config = dict(
    num_hidden_layers=14,
    hidden_size=192,
    intermediate_size=768,
    hidden_act='tanh_gelu',
    positions='learned',
    optimizer='muon_variant',
    warmup_steps=200,
)
Each number is 128 + 32 x the weight over its row's rms, rounded and kept within 0 to 255. Layers, rows and columns count from 0. Numbers have three digits each. The size before them is the row's rms in percent of the matrix's.

# layer 4 MLP up, 768x192, rms 0.136, rows 719-760, columns 64-95
102:203073123165143136165080094121121096079144133155133186102165117139174189136112099115133122074116
120:120111079181153099118184126139168120113152127158111074121177130124109090149119164144122121143147
098:135075110139144107159176121134121142066069086183126106107126112147155084161130119112092129124127
101:082090070142117107132191133142169080093128174083087081178170084183176104107111198136118158133095
099:179114136121176157165169087087133141081077129156047121113099105161120155098127107134114081109068
097:133161129140156144098148161180107151184120183163132129127109082085138143109176138152146098106134
096:130162140114143150123123114099131106197085137106091140054173078140079080183107140127151118140122
105:156110144078108085098142196131099126159117160173116105120100156138147076167156185103179213148162
097:169140118143149088099107145114147088125083125157126158133127154063169130058132142098159179113174
108:128136114039134189127132137097112149097108124116158148124175045117185076155103161093167095183057
097:172144088127133151124127097117138197157099121140099148143133136111131115105099147077142119118113
105:148160067131200128113119145124092089142120152128150102147089117183163102165079085183146144106125
100:186132104162126156195164128152083180084115128086084108085144106145156141119115155104101139160112
105:135090068159137098160118167128084132116158079096075168118120119174129081123088100135119166152066
104:143128143166064097151172096112145101177095125109096122124165144139200078161138131122133080170193
087:116160073070154127187132118165098124112117077146118150071127181093127148101080137130135045133084
106:169125118115166103138128118052175088094123153158139136122132131083151138150172117148124157122184
094:135186075163118066144193138126179145101167114167125103113131115129106121160194090113075186092089
111:143092088094165138117098181123124121129085127116132145104137065195123124123146089180143088110186
104:169124108107104118140127142149149101138142126100105102123107071112097132114150186132107134129195
092:134106119122127174129113090114147110103082127138094175097129122114139127108137139149158136111135
104:134129189109097165123166127083076131077126106124135133103171109143173121127162155082163154121146
093:206104082201121105121182137167168108135084152098157127096146110106119162154153093121149179148175
101:204093131070107067126135136137117117075127129144123119079120127107195077151177153091073166122130
095:245101138154159116160107126107162124094171120158105142142105055133127132108129162096121118111111
098:058147112144096140109143107146168099125134150128169062189137113125110106117089144101188135158163
098:067146091079138108193100141116133106152140167106081093118103152126144083147207153186095166025165
113:177105130097125162112094106121126151197124126147129132121141148128131187129151144133064179092103
106:152155108088126128115122123121138176161125089118109114110079160096136143156103195128163138118110
098:130148096093124154098112153122173134139157083086100117117169133125150120100120104136129122149134
103:158080126093191155072166116129096118171124073106170142134128130132157094153114165117166125130119
100:121136106103097175066142166134101087089154093147152145168139089166117073139182113130117092150146
096:129125150086121115057150180116105129078082132136141134140099148112053200178126118124108092094162
100:126119145151139104189116156130060117164167168171108132134122126080139061116136134130144135155117
098:188114110121143085054228178157098125142087107105120119120135081128087176124122175098156170155156
103:109132139100171092119184139107132200165103132134134078124115120173155068111106143156031150125122
106:101105101109148187169139127142103134141097108091141119106154105135083157118130113071092117071140
101:136124071127138181159117092074145088126072111098127120135173084143096152129183123176126170080086
096:145124123124118068148122157104079121135172175130131118075144156166107134090139147122127178138136
103:161131058121109148133146124152193110174126139220138164144119118123132148164135097083135160130150
097:118096133094110159156138163114077133127117060113144145139171123086118118135156158150122135115112
096:140173127168134148124126181094134130130107165141126099083142134088166081150127130065148151105178
# layer 4 MLP down (transposed), 768x192, rms 0.0585, rows 719-759, columns 64-95
098:162083038142119136139140120150121157097156137097129114103163116165153153118105155157084107158193
107:114092104113136128135159137092210107107138099112115132128120130156148117164141131119112135114162
099:104129068167137147134193130134181092147144158081102182094132121066109146109118099106140149097100
097:144135172125049188142136110139152074106085093168183140092124108101147141068141071113150080099103
089:150121073084167130157144196126109089146126108144140128126180144168103071144164081097164117121080
095:106122171154113139091114155102112108065123130195094128105181168144170125148067162106055129171122
099:163131194178163144085134102179163159152135106172102125156092164097116167166103148080182081191123
108:122085139083138176095174130097133130123088158137091095070111148101120149101103133118151129164121
089:078096132178105157125168118127121150207179121118176119110157123179106141118126168162066059107075
104:150143160096083067152175092087169146064140109117106154141091118110105143117162151121123103100116
098:110093139079120137146138051136121097137143128168127096157171111147097209162152092183142125149083
104:124177132126118117169112140122121146189173106134128158138093138142113130042120151133105096137111
095:113122105107085166143162136117101177092086136159171110183096144186097126121169153092077124071119
110:117177165116162104110133086114107053123176096140085110168135157091046160216147149126163136122185
095:148111109201138095123143114096099165053106130169103115083135217144102163153166134145141163107111
098:159139199106100149141189064152131136172097084120143191150098070083134137111136122100166089141083
107:094159138131139111148091140079150119135158081138120069070178143101167110081155210167181133140120
097:118101144131117126099151139165181155169106109142152166055175102217070130124159096117121149114106
114:096157081109161091088175218108160079170099168150082081112142166084158117156100136147152101079081
111:098091122136134131118136152092139133117178167163126096145155161131086174153152107168166124100139
097:088160158112197105156135158089105137099105177149120100110151141203126104169145122099135178106120
096:124146124115130093129119093128130099192117123153115122138119148133118136173131136082143157125146
094:105166163090163160149099149147147119096200067122136136115153087118164102105151131053137101143126
099:184111154095126141127132122128114095107166123135110133122140057101060109187156129110128077125142
095:100134150165128164138048118131096118096177112148126125212093103186144064159190125145138169164166
099:138107102142110091133116109127083102103163163077105145098090166096070136135175146172063084100078
089:112118152130124194083063176094115108161074141128146110117153123144097121206123133069179151162135
106:108140075091074077201156105156191133137109127180177133177092068127132152142169181107123110178164
113:111115173119178098111068105083078105075121141169131121123142123135124115201175147118147132048109
102:163198118151142171137125141110133150165083163130049166076147158154093150159125083092119148150137
103:155110073137145047111068077119108160159145138131150118122073155188129123181110108148173103164194
098:125112162137148136048122095156191079167190117102092147128091116120124116148108095168065096128124
095:157099159123136093160205079167150115151117070071069112103128127145121116131110129129156102124135
098:132151083120171157140161194109139152121125138057117114147131148186165077143131090121169112096134
100:130168150098086173164074175145105125128186074181058115136126139154143173146086165146125071074082
108:103093104123119165081090146089151185141119173170134065106161117125186088131076092148110153132110
093:186106152123083076139107151136138114162118120144128110141143128126136104151098129118142096148168
114:115108112119142095089162120138174156036078122125147121148096104080122059111149136056092129132164
102:100111080058145132112097109118150130083175166130101100129166080133127158077120129159128069116122
102:114110123146177119137149160104135089093197088134128131112135086133166141110154223131115114115114
106:092119148149128151156117114141114096132097126116100119065102171127149180158145140146176102111090